{"hidden_size": 160, "intermediate_size": 960, "vocab_size": 735, "norm_eps": 1e-05, "bias": "qkv", "init": "uniform", "init_std_down": 0.0, "learning_rate": 0.00523, "schedule": "wsd", "final_lr_fraction": 0.1, "batch_tokens": 65536, "max_steps": 3350}
Each number is 128 + 24 x the weight over its row's rms, rounded and kept within 0 to 255. Layers, rows and columns count from 0. The size above them is the row's rms in percent of the matrix's.

# layer 9 MLP up, 960x160, rms 0.201, rows 493-535, columns 0-159
size [101  88 102 102 106 101  94  95 104 104 100 103 106 103 101 110 109  85  99  99 102 112 106 100  99  93 105  94  98 100 103  95  98  94  94 100 102 112  99  92 105 112 111]
[[113  97  99 149 132 102 128 172 124 143 136  89 145  87 132 115  94 108 141 142 125 140 172 115 153 124 138 111 130 117 101 142 131 138 115 122 132 125  72 142 168 125 121 144 155 101 155 116 114  68 142 109 123 113 160 125 124 114 113 119 148 140 152  87  88 134  96 157 156 150 134 147 107 131 127 115 119 136 138 149 119 151 111 162 167 109 115 152 105 108 135 141 108 122 162 151 155 109 106 106 121 131 106 176 120 161 105 136 163 137 155 142 101  93 124 149 161 137 113 168 114 128 166  81 114 140 148 101  97 113 116 141  57 122 110 122 113 142 148 122 141 186 124  92  78 119 167 146 181 102 139 156 142 161 132 139 182 121 133 138]
 [117 126  98 149 138  94 117 138 100 151 139 164 105 156 114 146  97 101 127 118 137 132 136 130 110 107 188 139  87 151 154 141 149 104 130 108 140 136 146 132 171 132 112 104 152 125  98 109 134 146 144  76 119 118 133 135 115 136 111 101 143  78 134 102 186 106 128 169 100 135 132 132  87  66 151 146 114 109 143 120 128 131 134 121 105 117 107 106 136 160 140 156 104 166 137 156 128 147 138 112 125 130 127 142  74 145 166 100 153 175 119 149 142 112 114 123 119 136 178 133 116 128 161 123 155 154 107 144  83 174 148  96 132 143 155  93 139  98 130 127 156 110 121 153 144 168 148 123 116 118 110 118 157 155  88 129  81 163  70 134]
 [140 146 115 116 118  76 121  90 144 154 174 153 117 121 146 166 160 121 130 138 128 179 115 133 156  79 153  83 132 159 105 117 131 123 121 131  98 100 159 150 152 129 134 139 114 159 102 127 128 186 163 110 154 123 130 118 131 147 160 151 101 100 160 115 131 154 156 139 157 164 179 173 126 164 154 121 158 157 131 143 113 135 103 100 138 167 113 125 128 124 151 142 157 120  95 105 144 135 110 143 126 111 113 121 106 128 131 122 185 131  99 119 101 184 105 156 112 156  88 113 119 113  85 163 103 110 119 124 128  86 125 102 140 120 144  94 118  93  98 124 174 113 106 121 124 141 104 144 108 135 119 134 115 141 156 122 155 149  75 129]
 [135  50 151 106 155 119  80 120 112 107 171 149 109 121 127 150 131  94 101 140 130 102 111 119 125 133 165 138 159 113 128  93 137 161 138  89 155 136 119  99 193 145 146 117  73  96 134 107 148 171 137 141 108  98 136 125 114 122 103 120 159 119 134 152  93 144  92 167 136 136 158 119 133  79 131 148  90 130 137  89 168 134 139 140 135 121 105 133 118 111 147 134 132 137 139 142  96 115 125 106 137 166 184 141 113 116 165 139 128  76 140 100 120 132 149 170 117 124 128 121 112 138  97 132 138 126 137 148 132 149  64 143 122 150  88 142 125  83 110 120  92 136 151 131 152 134 128 152 108 158 124 119 134 125 152 143  86 157  88 140]
 [119 132 113 101 152 106 137 148 116 136 128  99 148  97 118 159 137  90 136 183 142 103 135 137 106 108 104 118 141 152 151 132  94 170 152 136 132 122 156 155 158 109 129 131  96 143 126 139 124 111 122  97 158 104 119 188 108 117 183  88 112  92 128 140 143 129 115 166 130  70  98 133 135 135 101 104  97  62 131 127 150 115 165 103 106  76  89 115 131 121 148 112 138 109 124 106 117 136 115  89 115 181 145 151 123 105 147  88 147 153 122 147 138 185 103 134 151 131 131 156 125 119 136 109  66  95 121 134  99 122  94 109 156  87 134 154 118 140 136  91 134 138 140 136 131 133 124 128 147 120 126 141 124 142 149 133 176 174 104 133]
 [122 136 169 140 115 147 132 136 127 123 108 137 135 132  77  87  90  88 141 147 110 133 145 128  94  94 101 117 113 178 110 133 155 167 155 102 115 107 149 155 172 103 120 129 147 108 152  99 151 165 131  84 172 123 116 121 132 132 161 134 111 118 117 145 151 149 140 166 126 106 121 119 162 152 145 138 104 127 169 159 141 158 156  99 121 135 133 155 120 139  97 144 148 128 140  94 127 136  60 132 137 128 128 132  85 117 159 165 145 139 162 129 132 127 106 120 126 106 166 140 123 122 121  86 159  96 122 115 110 102 141  96 131 141  82 112 123 135 108  80 124 186 159 135  85 142 157 116  93 106 128 166  90 141 132  85 164 137 119 151]
 [113 153 136 145  96 158 153  60 137 128 146 147 116 153 133 175 141 149 114 151 110 115 146 135 150 140 137 122 172 153 154  97 108 177 108 146 147 167 163 132 131  86 115 131 148 107 163 162 157 135 125  77 119 149 170  67 145 145 124 100 102 120 131 116  91  96 168 132 131 131 113 127 106 156 122 101 141 112 139 150 127 128 130 149 118 110 106 123 128 124 107 149  74 136  89 150 169 123 114  99 131 105 136 131 108 107 139 141 138 123 145 112 129 199  98 129 145 132 128 125 146  83 113 106 122 132  80 152 133 160  90 115 100 157 150  87 126 146 168 143 146 138 147 103 136 114 116 126 134 119 140 104 133 150 112  67 129 142  92 117]
 [151 116 119 150 146  90 137 135  98 137 102 166 108 110 103 129 143  99 117 108 135 100 126 112  94 126 136 151 100  81 142 190 156 158 121  70 129 137 134 136  93 147  94  90 152 139 152  90 125 164 165  89 143 107 142 125 120 170 127  98 147 116 116 109 127 172 112 118 133 119 164 134 137 114 148 122 134 136 111 127 175 115 151 110 154 142 166 123 126 147 145 123 124 149 175 140 175 122 103 107 181 119 127 134  91 119 115 129 122 150 128 131 158  85 147 120 105 112 103 134 125  80 110 129 143 161  53 104  97  96 159 140 112 123 165 132 103 113 139 127 112 145 137 143 138 107 158 136 131 114 169 136 112 120  91 114  86 145  96 149]
 [122 122 154 117 113  96 149 142 127 113 144  96 100  94  92 152 108 104 129 157 140 120 120 150  82 110  85 119 142 148 123 142 150 160 141 159 152 117 106 154 143 140 107 126 175 132 113  70  99 116 141 134 130 136 111 112 106 107 109 161 142 129 131 142  96 163 103 104  85 105 147 147 160 133 150 106  88 107 175 153 136 199 123  90 126 116 125 165 110 116  82 123 127 138 108 139 121 114 151  89 110 135 179 140 115 157 126 146 115 113  92 138 125 139  86 132 111 132 163 116 172 114 124  88 117 107 138 159 113  93 131 105 154 103 120 106  91 145 154 108 114 136 134 125 130 163 124 154 124 109 167  92 149 166 147 159 117 142 178 147]
 [123 159 128 147 110  62  93 149 128 127 125 110  96 117  97 111 125 125 113 172 163 117 133 129 144 164 121 103 153 120 124 164 155 116 103 143 122 111 126 113 172 168 153  94 105 153 147 104 126 100 113 121 118 124 131 136  86  87 132 135 128 135 128  85 144 125 116  83 144 130 132 200 134 142 148 160 127 124 108 149 161 129  90 142 110 138 129 170 110  69 142 142 124 144 163 102 135  73 128 106  96 167 113 108 107 173 178 147 157 133 175 136 141 136 129 144 118 122 127 115 136 143 154 131 151 138 150 150 125 161 120 127 149 125 103 122 150 131 114 124  87 138 159  89 116 149 129 143 127  67 138 105 129 143 127 125 179 138 132 170]
 [100 111 139  88 120 102  63 121  80 139 143 159 106 131 112 118 142 131 113 129 128 106 131 116 133 117 153 162 135 131 108 108 100 105 153 165 124 135 129 123 145 211  94 161 130 183 145 137 163 117  86 102 102  86 125 114 178 127 134 165 153 161  95 167 108 174 146 176 121 116 119 126 130 118 138 137 115 126 145 138 136 151 108 111 144 153 165 137 128 111 117 141 131 138 142 122  91 158 149 123 111 137 145 112 107 140 139 107 128 143 125 126 166 130 103 110 158 151 107  81 116 130 160 164 119 107  99 160 148 128 131 154 122 112 116 108 120 178 127 122  94 161 129 134 127 127 140 101 135  89 120 107 142  60  98 165 111 145 109 141]
 [105 122 112 134 124 142 142 154 129 128 140 204 107 108 148 138 129 113 163 133 114  99 146 157 145 125 169  92 126  96 121 167 122 155  96 149 142 168 134 138 115 110 137 162 106 130 139 141 141 112 157 149 152  70  96 131 145 101 112 111 132 126 136 129 122 157  90 128 123 145 113 113 138 103 144  89 121 100 152 113 132 117 108 118 118 158 167 139 150 137 128 149 109 114  66 116 107 111 101 101 120  98 116 138 101 122 143  98  87 153 133 129 159 136 126 155 110 155 109 147 144 144 101 152 123  43 135 107 105 145 119 128 162  95 120 154 127  96 119 118 106 188 158 124 143  91 159 142 100 132 127 119 155  99 189 147 114 164 149 106]
 [153 120 115 136 129 123 150 146 102 118 113 175 143 127 134 105 126  92  87  84 144 153 126 150 115 117 143  97 147 149 111 139 183 159 107 105 105 101 146 156 108 203 146 110 134 154 145 119 168 115 117 118 148 126 105  96 149  97 148 105 103 126 179 121 102 129 122 118 167 118 115 135  88 133 155 183 109 103 123  92 142 132 100 168 164 113 149 145 130 152 134 126 136 123 122 149 137 149 140 129 133 135 138 148 106 127 162 126 123 142 145 160  88 132 120  86 136  84 109 118 118 149 125 161 101 154 120 129 146 160 171  94 137 134 120 150 160 116 144 108 121 102 120 121 101 160 119  86  98 117  95 152 163 196 114 100 136 133 140  85]
 [128 139 139 124 144 102  64  77  85 166 129 112 112 142 144 139 117 168 128 119 133 116 109 132 108  98 104 139 143 142 123 142 146 152 109 132 146 143 146 132 142 154 107 115 167 127 116 140 130 113 107 153 143 165 146 162 151 150 112 130 106 126 167 122 102 101 171 157 100 144 162 146  93 130 147 103 117 133 133 122 156 129 119 117  96 153 117 102 128 135 136 151 164  96 134 128  98 120 126 132 123 143 110 141 101  99 107 153  85 154  94 108 130 153  93 171 138 177 168 148 120 147 122  69  97  95 109 107 163 132 125 112 151 141 108 101 124  84 163 166 127 115 137  91 152  88  91 143 187 137 134 132 160 162  69 124 113 135 132 125]
 [126 101  55 147 140 128  82 105 175 151 197 145 151 114 129 135 107 153 139 152  98 139 172  96 160 129 146 108  91 117 105 138 114 155 111 150 149 122 147 149 140 119 118 144 127 135 110 128 132 142 158 141 124  90  93 108 146 118  73 149 114 125 147 104 121 154 101 141 109  71 147 101 115 118 166 141 152 132 142 169 117 123  99 105 132 158 130  89 109 167 129 123 103 131 183 124 114 128 109 114 118 146 132 104 109 131 155 137 157 124  90  91 138 140 103 141 116 144 115 155 111 159 132  90 174 151 137 134 134  74 143 109 148  98 121 107 132 119 121 158 135 149 113 163 140 116 116 147  95 127 159  66 150 114 149 137 108 124 136 132]
 [ 84 134 115 109 170  99 125  96 142 178 139 178 148 115 111 174 100 169 188 112 140 163  90 119 142 107 151 160 101 107  94 125 166 138  99 100 126  99 137 136 121 150 165 192  96 133 150 133 145 116 156  98 159  87 171 112 157 117 138 133 132 111 116 144 123 141 126 125  81 116 135 126 113 128  96 137 128  97 117 127 157 133 126 127  87 132 100 123 138 162 144 136 134 107 124 126 138 167 126 130 151 117 120 123 122 146 153 182 141 102 139 155 125 147  99 146 171 133 137  97 100  84 129 143  94 132 136 126 158 111 148 144 135 149 127 157 148 115 123 143 123 118 137 100 132 132  66 178 167 150 108 116 125 142 119 124 164 146 130 105]
 [129 124  83 152 126 129 109 142  96 125 103 142 150 115 108 135  92 113 125 140  91 136 110 144 152 163 155 126 131 117 165 124 139 144 105  74 109 131 147 164 125  93 130 117 134 125 116 158 117 175 162 118 139 155 108 137 135 122 123 145 119 116 154 121  97  91 121  96 146 138 112 117 104 116 116  88 125 135 169 117  60 165 153 105 132 139 116 103 125 148 153 143 127 117 149  85 118 148 115 116 108 124 112 108 138 123  98 163 204 124  82 135 154 109  89  97 143 109 166 133 125 151 126 118 114 148 122 112 122 147 123 116 112 161 125 118 131 123 136  95 132 130 112 169 136 150 172 143 133 108 104 181  69 159 106 180  78 128  87  99]
 [111 138  94 138 115 150  51 152 114  99 123 119 163 125 110 131 108  63 146 145 114 130 135 162 117 115  68 118 121 117 145 136 148 131 123  81 131 155 143 117 130 117 104 151 165 149 111 103 103 126 131 110 128 138 164  98 115 125  94 123 144 124 138 125 100  78 138 187 105 139 122 114 147 116 125 152 118  67 128  88 133 105 137 136  99 160 139 150 112 133 160 104 122 110 101 152 125 113 127 167 128 134 161 118 130 119 123 148 122 156 144 164 120  95 167 126 114 134 175 124 110 160 177 143 105 141 181 140 143 118 118 102  94 133 162 109 143 175 151 105 126 126  99 147 141  72  93 138 148  79 162 129 123 139 134 124 124 131 136 141]
 [125  95 124 111 136 156 159 157 143 161  84 130 145 140 107  73 125 102 159 140 132 108 141 123 145 121 151 142 152 138 163 171 119 140 140 158 135 106 112 172 138 145 139 106 118 112 109  98 113 133 132 136 174 141 109 133 149 148 162 115 125 117 150 151 124 105 116 144 103 124  99 122 132 146 140 117 167 108  97 132 155  96 128 127  99 109 175 155  99 129 132 110 150 135 130 126 102 147  65 119  70 111 128 140 116 195  73 145 144 118  99 120 148 143  93 167  86 101  97  97 110 103 129 171 173 126 135 110 146 120 186 108 126 133 160 111 120 121 120  83 121 133 132 139 152 167 122 113 106 153 132 144 105 102 168 149 143 142 157 117]
 [126 142 129 122 144 149 126 143 143  78 116 110 109 124 119  98  86 137 118 146 123 103 159 134 129 106 175 106 120 129 136 124  89 125 142 127  95 188 131  97  95 126 149  79 144 146 154 127 121 101 128 149 138  98 105 128 127 145 165 101  92 102 124 162  61 102 112 154 113 115 136 133 156 144 140 128 137 139 166 118 191 117  60 167 132 103 156 140 128 123 137 120 138 136 125 127  68 167 140 158 139 150 152 160 149 100 150 121 124 152 144 101 136 131 154 156 135 148 113 125  77 154 109 121 128 123 123 161 162  66 135 149 189 104 134 154 138 106  88 123 162 125 109 138 145 111  95 116 130 110 150 121 129 112 131 124 115 150 118 131]
 [130 130 119 122 138 168 188 133 138 152 126 162  92 135 140 148 130 170 129 143 156 130 133 139  91 134  94  89 122 141 146 141 142 143 152  89 113 133 175 108 118 143 179 139 146 102 135 108  69 112 130 168  63 116 118 140 132 148 123 122 154 171 122 112  96 143 144 105  96 105 154 146 145 143 119 117 165 133 109 149 140 115 146 123 109 118 129 112  93 100 110  99 156 165 138 115 127 136 117 157 163  97 150 159 140 123 147 144 113 101 130 150 144 126 128 112  97 108  95  98 147 152 160 134  93 140 139 134 111 107  84 111 132 121 118 127 129 180 122 136 168 131 104 131  55 111 113 116  90  71 150 123 144 113  94 108  94 120 109 113]
 [143 135 171 122 149  89 167  99 129 174 153 138 137  80 138 146 125 134 131 132 119 105  99 153 111 138 152 121 130 110 104 138 120 129 116 133  77 149 155 125 120 116 163 193 130 111 109 139 128 114 122 124 132  83 138 148 140 148 146 138 163 130 121 120  94 195 128 122 168  63 109 124 157 141 100 109 128 153 137 149  95 112 156 115 139  91 133 129 134 139  99  91 161 112 113 127 161  90  97 106 150 136 117 116 125 116 142 128 157 143 133  57 140 166 150 135 140 113 153 118 120 121 101 163 155 133 162 121 134 115 145 147 139 139  99 159 113 170 134 149 163 106 121 117 117 127  99  82 141 128 109 154 166 144 112  83  97 145 116 171]
 [153 159 132 161 111 111 118 124 128 122 152 148 143 103 132 134 124 147 112 115 171 126 144 109  98 107 108 120 120 144 147 139 127 155 130 108 115 171 165 118 125 147 101 115 127 113 120 171 129 147 118 174 161  95 109  98 164 166 119 133 171  89 141 180 118 129 118 105 108 140 114 166 131 150 154  90 142 124 167 157 139 152 106 152 127  74 129  92 115 134 169 140 112  92  89 132  94 185 135 137 170  97 129  95 114 132 125 148 140 147 111 140 108 133 108 110 116 119  92 130 131 125 100 161 112 155 135  99 131  99 156 167  80 163 129 153  95 151 126 144 111 107 129 137 147 146 148 144  86 138  83 136 143 100 154 123 168 156  70 129]
 [128 116 167 112 133 158 116  95 165  93  96 133 116  97 138 134 141 140 117 108  89 106 113 145 105 109 176 159 160 171 113 128 167 119 147 125 142 143 140 146 106 129 139 111 133 111 136 126 145 156 139 139 168 131 158 121 138 147 111 166 172  80 158 118 109  94 102 127 109 149 148 125 143  87 107 123 119 133 128 112  87 137 115 153 143  82 139  97  90 107 139 148 100 131 137 156 123 153  99 118 113 125 123 142  51 127 169 129 135 116 125 120 194 132 106 126 129 109 118 147 116 165 147 127  71 108 120 111 155 140 129 103 144 133 176 102 152 149 132 113  99 133 119 117 118 142 102  98 156 124 162 141 203 103 123 161 127 112 105 122]
 [141 139 164 155 109 111 112 124 113 141 153 144  86 111 129 140 158 157 145 153 124 117  90 157 164 141 180  97 138 123 140 106  82 160 129 141 140  64 112 101 125 125 114 112 120 109 125 159 188 114 114 118 166 135 154 102 118 104 135 114 127 118 138 130 116 158 127  85 140 159 158 107  95 140  94 108 141 147 113 128 142 128 143 122 108 132 178 135 123 125 138  96 100 152  93 129 139  92 117 134 147 119 148 160 136 114 100 145  92 150 148 117 117 131 161 160 112 133 147 169 115 133 115 136 128 110  97 130 134 151 107 125 196  77 156 179 130 118 109 139 166 136 172 108 135 130 102  99  96 119 144 152 142 153 106 132 155  93  68 134]
 [ 86 152 159 163  99 161 137 140 135 138 107 163 136  91 162 102 125 147 158 120 125 162 138 127 128 106 107 111 129 176 128 151 116 150 173 126 133 116 141 143 130 129 155 163  91 118  98  95  99 152 149 106 165 127 172 151 155 131 135  88 141 126 118 128  98 138 112 117 146 117 109 180 162 169 104  78 128 129 134 129 144 106 170 132 182 174 142  72 114 117 132 135 123 127  97 108 122 122 142 120 150 175 129  83  85 148 148 112 151  91 147  94 139 116 140 130 139 103 132 150 126 149 104 170 166  99 162 154 128 109 108  98 144 127 122  86 131 139 124 105 108 126 150 155 109 128 154 124 148 113 104 105 110 124 105  94 143 111  93 137]
 [106 135 119 123  96 124 154 186 126  88 128 136 141 116 104 123 155 105 112 145 133 173 131 114 136 114 144 140 124  96  74 173 129 159 110  78 118 163 126 157 131 148 146 108 127  96 142  90 149  84 129 121 145  64  76 121 143 146 115 155 134 146 136 163 151 114 104 143 129 150 151  98 130 161 123 148 158 168 122 128 143 178 152 143 108 130 147 143 130 118 134  93  97 126 103 118 112 117  92 103 157 155 110 186 129 128 161 104 113 127 114 133 133 151 146 108 112 103 171 133 126 152 177 128 131 203 128 126 118 161 139 150 120 151 142 111 113 116 140 143  85 139 146 112 102 158 151 110 105  89 113 125 159  96 143 121 115 134 125 145]
 [120 175  91  98 128  69 136  92 140 120 133 130 117 117 116 124 141 185 156 112 146 107 114 106  97  94 141  87 117 113 150 153 130 109 169 121  95 137 142 140 141 116 108  90 159 143 116 184 142 120 121 109 102 122 132 128 143 151 105 127 170 174 137 106 141 132 137 166 177  61 126 124 124 130 162 149  90 112 120 138 128 145 137 108 103 139 146 164 150 170 165  84 119 128 146 132  87 122 130 117 135 158 175 101 125 105 129 131 122 113 122 102 124 133 119 137 135 168 171 152  81 160 144 158 123 150 140 148 134 123 123  83 106  96 126 129 121 148 159 112 180 161 135 133 154 133 136  96 147 100 119 133 103 115 116 134 136 121 150 167]
 [131  93 139 132  81 136 137 109 134 105 164 134 153 119 155 122 170 135 118 143  93 107 133 163  82 102 119 136 156 142 116 125  94 156 145  80 147 121 122 142 120 122 142 128  93 138 128 163 112 153 149 136 147 150  93 109 135 155 110 140 154 109 136 130 137 122  83 110  77 156 100  90 157 163 132 119 119 133 130 152 123  74 122 139 134 149 151 175 135 100 140 128 120 150 123  92 105 179 105 124 107 167 129 113 118 164 112 145 168 146 135 138 113 126  70 141 139 125  67 128  68 144 143 144 142 112 124 133 134 113 163 118 126  91 149 112 158 169 122  88 125  96  86 166 158 110 133 117 147 121 115 180 124 146 120 109 158 113 109 131]
 [148 144  93 192  91 103 112 116 136 129 115 124  89 124 110  97 102 127 133 145 167 161 108 140 143 100 132  99 137 166 142 143 110  90 102 127 166 147  99 176 118 164  97 132 153 131 123 141 121 138 115 124 147 154 148 150  90  87  97 114 136 145 140  78 105  98 131 130 127 124 132 186 126 125  97 127 115 125  93 119 117 134 158 129 105 107  95 125 114 117 140 149 144 133  97 142 151 152 133 137 109 152 161  79 133 167 158  90 123 133 129 148 169 125  69 130 127 132 114 154 148 137  98  97 123 172 148  65 102 149 130 103 113 149 136 145 127 140  91 109 142  91 101 115 160 115 167 123 137 103 139 167 144 114 109 131  96 112 101 119]
 [102 111 125 136 174 118 131 142 127 161 141 103 121  86 132 105 139 138 133 108 154 107 161  97 119 108 121 105 137 178 182 133 104 144 142  71 130 164  96 165 107 120 134 144 176 101 159 143 121 121 127 129 134  95 116 102 199 133 132 108 171 139 132 154 156 145 158 161 127 125 144 130 162 135 145 109 160 150 111 129 103 122 140 137 118 142 149 126 141 134 115 139  75  88 139 155 139 101 154 156 101  82 122 125 145 105 129 170 118 174 123 110 151  97 133 127 122  86 136 140 132 168 117 121 152 161 123 127  98 137 128 114 128 159  85 121 136 149 145 158  78 168 116 118  98 136 117 163 103 102 143 115 102 136 169 109  89 107 111 138]
 [114 121 145  85 152 109 128 127 134  89  90 103 118 153 127 115 157 105 114 173 123 115 112 116  97 127 106 127 166 137 150 139 182 150 102  78 106 105 109 112 179 140  89 132 134  91 117 133 163 117 108 100 140 128 143 141 162 140 137 118 110  97 138 136 156 118 133 146 135 120 128 101  76 161 139 112 137 177 127 122 154 119 139 139  51 142 136 181 115 118 107 109 130 150 159 123 146 143  83 131 114 129 160  95 146 127 129 176 116 113 118 127  88  95 162 123 121 125  98 127 152 152 111 118  92 139  85  91 115 156 116 131 118 164  81 172 152 120 168 147 137 135 101 120 110 114 156 145 104 124 114  97 161 113 146 113 144 128 114 108]
 [152 158 102 126 128 105 154  86  71 149 133 102 157  89 132  93 132  73 140  99 165 116 153 165 128 110 137 121  90 131 127 127 127 128 135  84 124 160 122 125 133 161 144 155 157 145 136 150 123 103 171 161 152 118 126 120 105 121 147 114 144  92 149 130  95 128 110 132 110 168 153 161 126 125 146 138 142 121 166 155 111 128  96 119 123 138 130 127 151 151  93  80 122 130 109 113 139 134  77  88 111 106 116 118 118 113 128 156 131  70 122 139 152  96 178 141 115 108 142 137 114 146  68 111 125  86 156 117 118 145 150 163 166 128  92 144 107 134 114 123  95 106 109 125 139 139 142 149 190 149 103 151 132 115 122 106 133 111 108 182]
 [137 151 149 164 115 100 150 155 146 121  95 114 138 106  78 162 138 113 122 122 114 148 158 127 107 122 148  89 124 164 126 112  65 154 155 122 145 104 130 137 143 132  90 103 116 159 148  97 100 140 158 127 120  97 150 118  89 117 147 113 125 157 124 125 176 102  61 123 162 128 133 140  86 102  99 125 159  80 120 126 133 136 139 121  91 107 123 166 150 127 139 165 147 109 132 157 112 136 120 143 120 126 105 172 117 132 113 120 150 156  94 180 116 119 145 105 115 134 143 123 108 135 151 155 147 158 147 108 128 172 142 141 104 169  95 139 148 102 174 132 114  88 116  91  85 157 132 157  91 128 130 138  91 130 129 139 174 154 132 124]
 [125 102 111 136 135 136 165  77 129 106 143 107 149 101 113 118 156 108 197 129 130 105 150 115 135 134 133 106 113 150 127 122 152 159  96 145 167 133 116 105 128 198 113 160 103 150 112 121 151 130 132 157 124 105  92 105 136 178 135 144 142 115  98 143  97 156 119 106 129 113 157 123 113 172 169 119 131 144 112 144 128 114 124 192 184 130 148 158 122 177  93 118  95 113 161 158 143 128 110 112 107  84 147 126 101 147 139 142 123 104 104 108 133 119  73 151 109 109 118 101 130 121 133 131  93 136 101 120 181 101  99 141 116 130 127 137 111 123 114 132 158  93 114  91  77 105  99 110 113 101 152 144 126 137 125 154 160 146 140 147]
 [143 154 138 147 123 145 163 149 122 150  78 130 148 102 163 103 107 124 114 113 101 113 150 139 172 111 165  84 103 147 130 132 145 172 157 148 142 170 158 133 138 127 137 112 126 138 145 104 144 118 165 129 136 158 157 125  99  85 134  81 161 139 118 137 126 143 135 103 115 140 150 112 153 121 119 129 158 151 105 160 158 134 176 143 116 179  93 138 124 109 120 163 140 119  96 148 149 145 102 117 128  92 149 177  92 118 147 155  82  87 114 120 159 117 119  98 123 142 102  82 146 106 147 153 104 131 128 136 108 114 120 111 172  88 119 116  95 142 142 131 130 160 136 151 141 194 103 120 153 129 147 115 160  76 152 153 117 124 138 103]
 [ 97 148 128 102 156 145  98 111 116 142 141 114 114 103 130  95 144 111 119 147 150 116 149 145 141 121 200 123 106 113 134 101  95 122 136 146 104 134 121 132 151 142 142 131  99 168 107 118 172 118 141  78 131 100 117 135 156 138 139 129 103 154 149 104 123 140 136 103 135 184 128 143  95 121 119 121  69 117 102 133 105 148 160 158 156 150 156 152 116  81 134 149  97 143  94 150 165 108 154 136 126 111 148 170 122 105 117 128 160 135 150 129 103 121 155 130 126 102 137 142 132 113 172  98 100 105 121 121 144 164 104 122 125  99 110 192  92 106 165 105 141 123 161 106 103 126  84  81 124 116 146 125 171  79 128 141 119 133 140  70]
 [152 150  99  73 142  93  94 147 133 140  69  79  92 141 130 106 103 140 104 151  91 117 148 170 116 134 169 111 128 139 106 111 156 132 118 122 105 137 175 149 124 128 116  88 118 159 172 155 117 141 140 149 139 139  92 169 137 134 134  95 113  86 152 106 152 147 116 108 130 167 158 171 120 114 128 102  89 159 128 119 165 154 128 138  98 174 157 170 113 157 153 139 132 106  63 120 148 149 127 103 151 150 138 116 104 125 131 110 141 154 155 115 104 123 102 119 146 117 123 111 133 109 131 120 110 151 152 108 125 126 121 116 113 115 124 134 136 120 163 138 171 141 110  64 126 131 168 160 136 148 118 108 167 154 104 117 110 135 133 149]
 [120 112 131  60 117 106 131 130 163 144 120 107  76 166 114 139 130 111 144  65  75 119 101 107 120  83 136 144 140 102 136 161 133 129 162  84 156 163 138 132 127  81 156 166 139 135 164 141 143 170 135 112 138 111 155 131 165 207  90  76 158 133 159 150 148 123 129 133 143 133  88 129 164 123  86 103 103 123 129 129 129 145 125 125 130 128 130 130 125 148 108 124 116 135 145 132 155 141 114 149 119 120 135 116 106 132 137 135 142 145 162 124 131 157 150 104  81 106 163 133 138 158 110  96  78 125 106 110 131 120 110 121 106 122 159 132 141 164 140 151 114 132 145 119 104 126 112 135  98 153 123 146 152 125  84  75 104 142 100 137]
 [128 111 168 159 126 150 134 133 139 143 142 153  97 105 115  91 131 154 101 114 122 138 102 143 125  77 122 162 130 138 135 149 131  92 117 116 127 112 135 145 105 143 135 113  69  92 139 130 139 146 136 117 111  84 157 155 143 136 142 112 125 129 128 120 120 134 166 156 125 140 100 150 129 130 182 113 112 104 116 124 105 137 112 162 139 151  68 148 131 137 192 122  95 118 147  54 144  99 137 166 147  94 139  97 119 148 155 140 125 107 136 157 183 136 125 111 123 147 120 118 105 171 106 109 118 149 169 158 102 140 105 135 155 114 126 149 111  99 127 159 106 114 119  78 159 120 125 156  99 164 131 128 143 104 116 185 143 102  82  98]
 [139  75 135 175 139 124 163 124 126 120 151 148 112 138 103 118 143 143 138 109  93 134 128 115 123 132 112  98 139 126 135 168 105 123 119 132 163 119 163 151  96  68 131 173  93  88 103 162 155 129 111  85 102  77 152  91 138 120 160 146 168 119  89 101  88 100 116 109 123 151  85 135 169 152 124 126 108 105 133 172 156  92 144 153 119 165 137 145 140 137 131 132 133 128 128 158 169 131 142 144 110 166 161 122  84 113 149 127 130 128 112 112 117 130 136  97 140 134 158 108 124 153 128 131 141  85 111 128 141 145 123 114  94  64 115 118 112 110 101  67 135 130 138 150 154 119 131 115 132 143 136 153 145 113 158 141  80 125  96 154]
 [117 113 146 127 114 140 148  91 167 115 113 179 130  87 115 176 104 122 113  88 160 139  81 172 111 144 128 120 131 116 108 172 143 108  91 115 153 126 161 115 123 167 143 153 127  99 149 108 147  92  55 129 136 126 121 118 133 134 104 137 138 155 136 154 116 126 118 110 106 182 134 128 156 101 142  87 143 110  68 148 161 132 132 111 130 123 148 130 105 126 154 154 133 169 110 114 152 129 147 153 141  96 107 142  94 192 120 105 145 122 147 125 177 112 129 158 117  56 143 166 131 124 123 128 102 140 145 126 145 133 110 127 130 128 135 160 174 132 134 102 142 104 128 131 112 138 115 139 157 120 144 170 121 132 121 175 111 153 110 123]
 [110 130 131 140 105 135 144 150 138 106 121 130 166 113 166 142 121 113 133 144 121 139 173 154 148  87 117 119  98 140 168 124 138 162 154 106  84 133 146 133  92 111 116 125 121 148 140 118  94  98 140 145 114 127 141 133  93 133 127 134 147 133 163 136 162 163 133  84 115 119 116 144  99 108 129 108  75 143 131 141 141 151 149 178 184 127 141 139 162  81 113 115 129 134 154  94 141 130 124 128 141  86 174 116 112  78 127 161 146 138  96 131 113 146 102 111 113 115 129 109 120 144 148 176 168 186 126 113 108  98 107 102  87 117 129 123 133 110 117 110 132 129 188 102 125  69  84 109 142 126 133 114 100 146 114 168 152 176 102 146]]